From a checkpoint of a small transformer trained on Wikipedia.
Size: 16 layers, width 256, 2 heads of 128, MLP 1024 tanh GELU, 14.1M parameters.
Training: a variant of Muon for these matrices, 556M tokens, 4245 steps.
Each number is 128 + 24 x the weight over its row's rms, rounded and kept within 0 to 255. Layers, rows and columns count from 0. Numbers have three digits each. The size before them is the row's rms in percent of the matrix's.

# layer 3 MLP up, 1024x256, rms 0.158, rows 982-1007, columns 128-255
091:124115176120167116068164093136111099136129141136137125138118125150156131131129134125103134153163159133093094128122097127172126134133075130161146129144142123140136104071137127140109132107162103115110166144088148141169114144120073185104160099144090127122128165158110172150116124148074172156133134131101112117106107159113128135142158188140116108097112115127106116144149094142101136138102
101:089151147139135144107122134138107133124162135151120161106152158160173129153133116139168068130107140135112144128150112137080147106136166115100127154124129164148154175138122114132096144095118178138094128125159139126107135170142122132126108090128121134191141094130113146122099144132105105148126121135131128122123109147125153145088112163134139118159119159100134158128145085142131129118143
115:095160169112145129159115126156132155100143142141141107100096154137127130143147157096137117171083121086114181121142108117085186145128138156149098124091110132118140146142183105151145123132115106088087131126136096102118143097128121129100165144123164087123138188137183121182172129163153125135118150154126132122082114157094141110099090125090102126137139159159132149082132101114125113162176
098:137136154124123109149144105148099114079141164131139117155134143094134116145119145168139131129154112119147136123130118129147084128119092143138120126164167131127127102142157120126150124134122169129159107113119105084150138095103114180114176135132095161145136087143108118154127132155092133106171106115091126101130109094157124147123146155118137083130141131135071107118134131145116097130085
112:098094106142139131126155138126092132134106097135136121127093145124144144119183119138144099115164146121103128151108120101112138130154162133144116168148103147126119134145104158101107135135156123076166137127169136105137136105102162137137095151133133160113159121131123104157189125084102130125143072084146127078141132101133124107082143090143069162134114161104142115128152122144101160137124
114:153118147117115150175126152118207119119149070159103127116092158168139107131142131116081131115126127092075147081133160129148132142127143131129152080147126149127143151114164153089134093160089101141121126112097096138098127159109150160182143090145162150145174098095113133131137108134120112124107180116109129126134154145109098102121097111105176146129138129118136140157099151127123096116130
116:131141139120147119110126179174141127133167145123120100103139114130094127121111169129162142093128159120115118140115134080118126149106156129118117092130155098097087145161130130106121190094114123110136127115145074115121072123146088143113119152094128153134138143123169076130106134126122106121165110166125134137153112137127122134135110127161168145133160129153138135131101119115097134127106
085:117110145142138119083125093102105090139090091117138117055138144142177117130173134099138159109153163136105135096159142096139178116138094082145099109185122168114126141094095143135125132132198122125115144152148145160148146129102128183168107116142070172109138139133089136156155113150144124123170144104130137169156128090118096149093134174143144136138114125146152156136152137133101115129106
094:159117136122137111101172050095149093103128118159169169166137122148098135123135115154138133125148157103109161108110133189108116124156128198115107147090147118120148108107158149131127108113075130118110136139171125100165159095124100146126140087137145148149101108160118116157169134154160147113140151122091117077121128097136135148102127154100122133144103111100123140133131095142093111131165
105:099107152116143094164143154116125139147133126137151114138160145149134169114111121136137157145141154127137099150130082104102174134115142119133120104114104140190162109100159117088098125093131110079130142144074126100122124128136131065070143091092168130150102100163140163149088139118106116110126151156115113168128137127098139138119140112140116083120100141150097148140156132132132112094148
065:127133141126117105114168158135135056139133127147110106159136091101125126119133153117124137150126124131134175114116146131144152077115115107114104108138170106148113112026173116075114128116160199127151111145085120109108139061093111154139157141095147184138098137143138116131184112120106115164107164099126104132107139131166131108135142146150129117111107165154111130128120115114142121129153
103:108105126128127145112139134131164108100151129112098112136164161159137119140117129145142114174135058106126173124121103136151132118079126120165130081105100089125149153131145132139101152094131115122148129115119148125130167159125084172117111194092094134108130132165153131105147139132138066111125093117119099135131081163110139091125111128135136150124111135100108100164138146132078095167111
104:119105115127103110119101149135117152160132117174173174096155114156120080142088160123124138121122170140130096105128085090134147129088116112160123131138117165111096135131145105109107169151122131162128126134151137128141146148129119087129095117120158113133108159127120144120123124085159122136150128139127153130130099136146161106110107078193119131153078109108184171110136076127169127148188
092:118111085118145132135131105129175136047121100133136123141079115179139089124116070122139162102110138147134151152114143201074112113114126144121136149144143158169120123145112127115159152150136087115106143133067120124122095136136147150131116137096085159102120123156149129165137126125118113182151124143111075101113123088156114126156131124116152109165119134090118178111167082134127127135117
089:068099105179183132143137104093155096099129097136152126144188114153096121167160117155134132130130175150135170113142141119137127108155104100088104129149090138152127120137115132095149116119151133149162144181101139132081135135118093130125178099127072172118124139143135171110086158144075115096125127131146129123139117170099099125156166141133156118141140114103131094118137113112143147145131
088:119210104145129124096080125163104116100120137121097126114155113163131125168109131118151094119168128121195126126095119132121137174114140123164138077146122106162085152055144086182127182124087119147127107122130172117085132130105120131160147123126159130115127151158160136135133131082118128114125105104142120126115102138086154118166153138120118135157099183136160139095150142136155117122121
110:148102155088172114122148139118113092092097136100139110113160131151120137124091116148092128108182136137110152167164096105112154135133121107128097122102085122158131132110151142106123139120152111110166132138110116124154116142152089123162116095135124151097158121177118150143154108144136118102133112114111126144122138150074133092142104107092165152091105116090166156143120111118130099127135
093:147099172167111145113140131145129071117130118126144103107112120131093123152109106079091092149090120128151128115135115137141123086179119143161132123153160077130151096131160140107160122096124152107126159129140163130158075128093111163124155125087120081124147153181106080160141132116122131091142125106143109131168134114143158131133151112153113175099131103125103132127097148138105094125123
090:116138130143151106109108115139126101159131101109164100115096114121120157182126104084174082126132126095120109125115124154153131113124103139135137139161126172155132134130143098085105099124120116119129177091122140105117178106148111162130108148155116180118133128169150099135116097116121132103144123149104124149121109109177115158097148159147124138164119105141131177088154119117089130139140
113:097163163070090113157152098106161064108162154139121123150130127103121127149110104149156118101115125113160109125141149136143143167100155124153130124152121132108114099119138138139127145078111095116126113115126127082117178100134101126106151112127157121114095173187152117085122169095133175123121121155154139151059122079132110097134149134127115139151098125079165159119124174128120115152130
100:149159115146120116109124135092149114144119116129134170127111110122136139103136111127122124135121153112146179124150155139125143142147187124116113141141114099185150098121129116153099132126119107151130135110140131090120132118155127109078141128126169062154148132115158170085133183149109148126137107062112112154126167149116130111118123116160118114120132176119120109090070106094136176074145
103:121128097134152145141108094132084120133131159098168135118151128205132139160146130134114137084115147133098144134168101119109138127125103091138081125153118105109108108108106114115107104153156095130105144129111107126111143152110156152148121091092143169125109121155105113136184122105115115145149097123140132142151117159099112174195132129125112152153153133135129129143154125113129079149125
069:131119134126126116095129105120143154141143162129150086106135141132203134105119142127105119134092120114121125166154168122103112163154132066130107167116117143147124117140121109111135142060111145090141145135145166136119161140146135108111144160172150133103130118092150146147117123110114123130126132120146122079190114103112108158089082125133128138182126102164145128143124121116108146134140
063:194083132120120107158112075168145100108111134150153154116080158123104107119093129101131155169143142133116114070114098122117141133126094107112093088146094130109123105100158150137140119150130148136128135113176112139130096137118124208119161114152089152124105146102168107116153106188098145134146096151138106131118117106112160114159123102104133143116155116095099131097122133124137145169161
054:118170120105127134090136085115171111140139170125146111099107139156168139110142113092161145132147160140119135140137128117104099143126091115132083109099127161128128065091174112096159073136104138154178157134123137126095125138110147183127129113130106150149122117159104134151189132141136140127161114106086098165148126106113110153123097135092115154144154127154113129128116109145146170116121
080:128136150114118134107108092088135113130120144172134127155079154147121138127087123120136172104167142126096095135141120149070124107080122133147119123104154126147134125137113083110119130098145112106126137137114129115143135089099133102106153122124111124134101145139145132147122128117129126101129166128150122114102123128111148150148145138116113074135134145147112114083132100106193172130202
# layer 3 MLP down (transposed), 1024x256, rms 0.082, rows 982-1006, columns 128-255
096:124151086127114177111087130134137140106107114180116132127132122096103118132123147127142120124118130143134120094091128110151115108128115130087089154091105150132111141111138109132121111152130135137127123153112159153150133129160107161088141128122135156115118135145190174109102134125163068113129169097134130111150157156148136117111136160103124104119094109129066109166117122157133079089146
092:127099101121150105189134138140138119118103113085132093130139115091094121096122130120092179133151125139133090133118157132146089165113070155146133108106110107079115095130140112114132137137168098095150090104099110076129110093156160111158132138112122130092124154138124078119150107115184155139123141119134143141134164093126084132162129076120101165129108087141164134135112166116116114148117
106:167103143126132159089157145129128089121112138084130129139153107152135130127117094142142131058175130147131089129097169158154123156115156089118127130149138147116134091111096134128124131093147121141134140111165120127148127136121170117158075107175081134129129090139095158033131123135104149106146135127136122124147128096167130122108170119143132140146115124123134071125130111147149142113106
111:172162120106145137129129130153120132133122142130177132113113127119134121136121145160119094139132105128102145169142094120138106160103108120178165128117139110133136107137123164114134102173093153139154123101114133102124138111147118084130112119141151078153173098114077123111153141178128117098169102118107141138141116102125130166173144104140120090120122128183115146110089160139144074144107
105:141159119140129156133091106159133110144178144115151130106160102128138125114074132151152156154082129130159086100119117100110158089109125112121145085095124111130144127104123099164148131135096136161109133099105132130138120143164104120121176074130144103175071118132142157089109113146170124131122167125118135170109078139091112143150154122158148122157113108155128130133088135088151102144120
129:123144114116134124092146125160166134148163106122178129115165109111145130084145099138125127160127155107144131130125124129152092142114073116176137095090146119111147136138117121088129125105157115111130154153112134126118137109172112157177145091133167113170130115137128146138125125142096105139112141156120143150152140131117074138103157120120130112131155082174114119134125144127136105089134
100:130123135141097162136114066092117147163104119128118167176104148124146151120132055152092125156121119147134145096135101174131139110169101123135117160135117150135152119101127146117129060155142135156096137117117180138142180139120156119143139113174107094136113101117074143141148126118127127118108144079125132132116152104108141143140158141108090108105117139120129135130140136105171138157142
076:106154115133146120145119153133134169087164128144114116188140098113070149153074149109117123155094106121168139137103112143128085129094158165151123141096133123109099156160151114123131120098081147144140094117110098111111099132129166106120121160114164134124115104143155136098084156096140138111093140166150147078092097175172119113175121062146135115107152119100116114136141105103153156137131
108:179066119097123151150113131108125127144149126090115159128152113135111165147161116165099109173125150123163138130134091151107070124091131124150098128112105126148147109137176174115116105082118136116124141145170115125168105129137109141130098159178137163109136113118121082139110140099134159137121094116168156177144125097156106137074139155073108137119114116139129155144125097147090129193143
106:122139123115129138133115100117151126123110134111094139157116136149139110157117166174109159125137144174174149118131103118147115088127071134112190167091135092122077156125130087126140164141139157165087134139164114181116117160186073116136109187133128112108134127123120101104121097140132135119120101106141131105133114102111124129131115122133137123134135141157126129161103151106120129201128
073:137107151123128084085126138142129082160128128143130136140113138100165100125104095182134121149074141142115139101114151142161105095133082107103100116165140143114137109097150097095115088141142093136135140109151147144175112115150153092135127091104105154151109127165139128170185102181137147136137150117141121120127147087145123128126160099138103170103125168136092119113107123126100090159153
124:131082082124097129099136135130162147125134170123087133132163127186106162137113144129156127158092101129132173101118095143126131107107134153109125132085128063114133165119134123128135142097120113184128112103089096108126128159112148082146091181109142104139105104139165098108146138143131109113084100105107105146164093142116127127153126139147129132093142160100124125159167145155119107116136
100:154161186117152149150169128143108126142074126076107132137083146108111134102161114105128142164146094124106148146149150137142071114156152130119127119111133105133152113136101141166158107099119111111143118131111127152131099143113122144111142102133098122129169086136141132158100125165098127129100140130116125091126165154113130139141135161082152124103154175155082074129123161119109144138099
089:153113121122140163140139106070106111187162145109118139135174121117120138135111167136120094149119114138138151111108117075112146156122111094169106100090117136094144146089163166116109128106132182155153091114177116131110137098101122157120123110133107087144105129130168151094089120095129125090111151135125138171143142126149150113087133107135100147130161113128117087113106152164129138123104
091:072118146131108115135095153090113143168102139144128113124120127122151117148145122128110129102144103171122122122174161118109147123122174134118110154141125094111137163090139121120128137130110100118099169087150107147105094138174128115113131126148149137134165106094072101112144083125107101162135067091114093128138098128108142084145117151133179119108126141125160153113153092134137159183101
093:104135103117165149185121110135122112110114124150106133113136151124117077121163127155154116101132099139099151117115116140121177129118054121094134134159152104134126131124140097127164149156122117131135112170101115163097139086111127130125145119114121100174154153137165155125148128177137106140139141147102124167137136140081106156102132123113195121125125139079116151120149103145144109086111
104:126140122149081114143077123162121162187154125125118154139091088114155101114152137160142118116082132102134137090111138155157122144120115143116115130147168122126128123107106109154134108139120130142100121154144138172096101090098162104134111160054170123172105148086150125116121157146120154159119155122117136123172154118174111170116126143137100108169138133189097130122150128136154126114139
084:128168079128144113135121139137116173156148102144089144142145105112138110136151160133168183119147117125128125113108125102104113141098145123100125114129139181139132150151118146143104113147112133145096096129114106119087173142167159100108114160147124151114110136119140162093110131142133119135104137126090108132084100141123131127156117121113117102151130136140143137167117136111177155144167
093:120123143079146166124171085107188106126150110148136140141160138131069116098139155162146143126119143151149162148129122117108138124095163079087095097120120136114137101142177177169158171143119114118092124145155125154131117121119165108139155109070119088098142142093124133135135113141133109119109094141166089152124137108102147125140143082102168097143130113135115097147095136136169102167158
108:129115092186156147106077144159108208159121127129118156149131128176138111091144154130099166130154135158104129107094100128108123140152102108111125136119107119136137153146109124153118106142151164146104150150143122187147096173108166136188119116120088108116117104072095131138117106154145094149124123100120136104151133151128160162110088123104112110097151138185127094151115070105134128138087
095:120098155126133123137121126139120120119149155113128136156150145107065059174115141109129135117121109143141112106146112136143171133108124117122099097118114077082121129157164119086142123114122124082142107132086126151126091155082153126157124108147120206157122142160093138120115082121143122128100122150161118104117102155129118117163127124105163192133150116145128127168130153141131115140134
094:088156152133089085105169151120199112133132144108112136138118112064150154114109116096133108145116141157110124129114152130155142145157120145130160151110138155155124135150150162144151141108122130135129133148119116163121070144099098124104098142149089126155164130071151140100065158135166122085127159142143112153101141094146150076072141100133150110122109129115126135140095107121114159129112
064:099158120155105189142144128132113091128087120124123150124133097100087107163149140126166150099143155144138126098105094129092141116109128128152164149148148148121129119088139162131134119162151117161126123104105065132142126121125079143139152150097114142122150129155105095109141120161148102141130121115131139151109124133144165090165152168107122122101155164104071174085109133112145110124116
063:125162139134175144143148158117116153136173151095128131139155119147125094141118112162126125112145128129148124144135134114138136105111176142147145111140168127121126155148078082106071153138146137110115115134088111102144135074119114093141079098172135110163111126122075120128109124107159147120121088106114150138149137146161087118120114149118123129103120165151144137144103076078117126087170
056:152094132117153116125114129151106118114143139139133082156111115121043096129126174134126123133119109113116149137140119122181154110160168156137125142118127122158128130116114099147090137139128099127159100120146124130117102096123091126136107161158185125126151120081160151136074118112135117152130176117136137103149129198163140106112158095136112136128103129102089171132113124120154112092158